config.toml
init = "normal"
init_std_o = 0.0
batch_tokens = [131072, 262144]
doc_mask = true
dataset = "wikipedia_en"
Each number is 128 + 32 x the weight over its row's rms, rounded and kept within 0 to 255. Layers, rows and columns count from 0. Numbers have three digits each. The size before them is the row's rms in percent of the matrix's.

# layer 10 attention query, 256x256, rms 0.21, rows 214-255, columns 192-255
104:094175134111169117093202139112157110189142140116163075146122101122150158154152137127094145137081106088112139155067136139127116149163117126191185117093108128086119106191142130069135141143150119
096:133066183139087129144093163175114142101192147165156102093116113112099071108103152119174141165121131139155075181073171122103162104132152156056081133104152133103131166123072132101097116112091073
106:074091114131122145120129088113088163119089192115109156118144181144114098107117132139147145160113113165118117164176037069186103141147080146105135137097122155121096099095098088081135093107135136
098:113140129101122131128143083127181110187172142150109126109142083109153116137184161181173156070114113131130087148225135075086095133131123187100141124107098127115127165139166113140161102149154170
100:091128143125136094146149130131166105169115138185154165128066126127199120121126123168131110185078119133119168117082157147077106103112124156145130143127131144166144093180115114066142087103093080
107:135164074132165185172134108106158090129155131157130059163091112167176190072115085089110169107200069153099120171112110044088165115138139057097114113131173114161121100128147144112144152138118164
096:122126140190130126094131110099153086122146096141082120160109138118158154142109177136092157086101105177095075096134134104075114124139148130135097084178107128155149120114161122135193120100104140
096:133134139113130134116164124147131109124156128112155106101119143118055144059072113105167101133114073125158133116082122187123140139129136148165148111161101089124156184135170135125101137073143176
091:127124144095191078121113148187150213095142120080176100113140109143122126159112146121144124093138145150163128098116125126070118137108164091181098113151145177126150117162124130112132089122161164
106:098092197118108048146151111169121141144109079084096167119155162165160109100096156148066120114122145121111093113109183111153114125097161148166097172217118154142087104101081171208072091089074123
097:141106133126162160114104101182119184121166096165141112158134113046147111116107095069087070119083132109150110100146129149127163178072119108140150145145139076097096168124151120072161065156086118
094:124189153067166113137129135112089219117121129098118120139108094103108124105127120131097124176150109087096160179129147069159097128105125075115137164128122115069163139147172100124112170122063150
096:099141129112123116163075169115142134141115144126183155161187154109079117121135109130141111159074133131120093122128130112128122121139064165108131191148151085110123078058120145108115129154132090
100:099093100072150124135133179119116160225136125121128076122136102110152123162103137062158169095076090084148157132164144154145132110101132089122066131125131104154110107086119160094166088130097125
096:154113112130119129126122135115104138165145125141114175158167157123194120121161099214119072138135172138088114125147133164091139132125106142180105130150111084169130126061153085140159098107064138
099:142119149124087109155138139147177090113134085127141124116079166103147125184076119107082167173154085082117130119151141068146115116131078095132089111168182142133108075134152127162131109129077124
091:079192111142166135099112145147139088152119138131134097167067136156171149183108095222111109165146123150133141153178133080156197098109127120184121134118166101135128150098130105155062204112085133
097:078160129093148126105139144117162163114189089139131130067110165116156126127096126094149104140114126172187168137130129081125152124144176180162133119136124168110124069068118156053173148098102088
100:138183130105134131105152105174116081137193125092130143081094078144122068112117134123117124117096156216166185106152112127121140164188132082080110160107120118107163121084171131045125135153084124
104:190111120076121122163170125116122126118137124084132041094114110080194118145115098123100098136160133126147116083156154120167204125148186136151122133096137145149178081140143172088081129126097057
098:153197227091147049141138180165123155134147165181157115157075113096116141104186113137152132145117158129156125177119085121144159093103134098114162148111163103086138116179115123156159147076108094
102:104147097135169082099134175158119069136139130131127144088154096143129154133142159158117125155134183145165098181098191109123101094114185121177106138167145166146104100135178081126099144158079099
093:094126168083115099097105088129097156172119089144088160149123138198143100118149101112132119168053177143142158145115162120118129160145158113166102131153089130132089132122108149130141138173139171
098:071168122116112122074115184141103094166118100095132104100109162143109174182173147127101182163192118131133139106143169129116168179109136167114125165128164114150142084136143140141178122188127172
096:124153130152110093114081144102169117146143169100098084128151143083126142101111107090118152135157135181117151069124156124141113113119104112128132080111122153124126083107175085141126100130183048
099:199144090155151111176167153102145106114149143138117117151121100125140127185166090130107145164176163116143128135104139122124079078144129103117145128170098131109117148142098075091102103132161088
102:173163106097164150111116103089125162149154148147133145091084152153144156141178210160146080075101115080167077062112156155148171103123143098090176125079136138072071109141105154099194116074115137
105:137148119137139121142104064156167151099091202137060187127155158119169155157127108059097140072116215117137133143061166135127066110162108116147110126118121067138097116128116109183088125133137117
104:176081070132137189022148125146188102143126118101162090050105125135126098158153128130143154115127128155144167103090139161154096124103137117161202106110107137136155134094154149076155060128116074
098:175140166138126164149110084107156112142127171132112129161166119106153114122123145120083205119151171125108116139076118134152169118133160151085131102110163179170098120107110122130107111154097156
105:090103155092133110190133203127102098147155091012154150177140140170107137129091112131099070125121135138166105148159164131156101146136095087130117132109132133145119122120107118095201095085158084
098:168091124093148097166138157108143146132136170139070177096138143144152050074132122076149108101073203159062129104143072108140149067156099125146088162187139118125071146095115112128119076176148109
094:121176140135093132132148157170106125088093173073167125116168084071140133142116055112072086135119130078100151172139163129158137140154140097122160110087118141111107113155126112102167161089095124
094:145136137136133110126125078139091142109175142109117115080132117101054089124117104120136129173129103161082133153089080161115188131101174096095140112068152188091089108159120166146142179175132109
098:149154138138127101171114109079140093168073118138140073121113163182115150193146102145159112121110145156099138078138145103153125110119158076141140142099156156140099203146147099152145197085104161
096:146060110097163176159196106168145149137195156163183129114118117126100132068148105120120091100136156095101106166116114162128147121166166153176179187068160126117140158110120078132118149124185118
096:068077107142120086152151121148105147198129114092157106125129147139113061104171128114138145213145073143133140131158112095149100152078067179166215172101167155102113136164191108122058050091140147
099:163157039128095096080157061167077105104145117096167149134132136166125151126153104161116134147138120145182210114175182086113131111117109159073113132150127081146161116135106175132102142155138136
104:141136138176073104121115133186114129169182141105084128143108129138129157155129163061199110059113106090190121152086171140125159130144126151126100148124120116148160200094119108142113094067181081
094:118138098088098167142071176108074136110116112120152139104147128130097135090126155130105148088157113122148154134094177177166130174151096184135191141105103097075120121101119117102120160139172149
099:131168113172172122082027116123122135156134124141101113079129086136133102156156151105146116144118113138125129183160101133179181127134068102112123114169116170134148151132173089131131071095111094
109:161131103139150088128202058101139135118090061125038119140106130177129126138167207173158148102117112191162097074115155123093187161146096160102138102149163084171127093187127076141113161168114106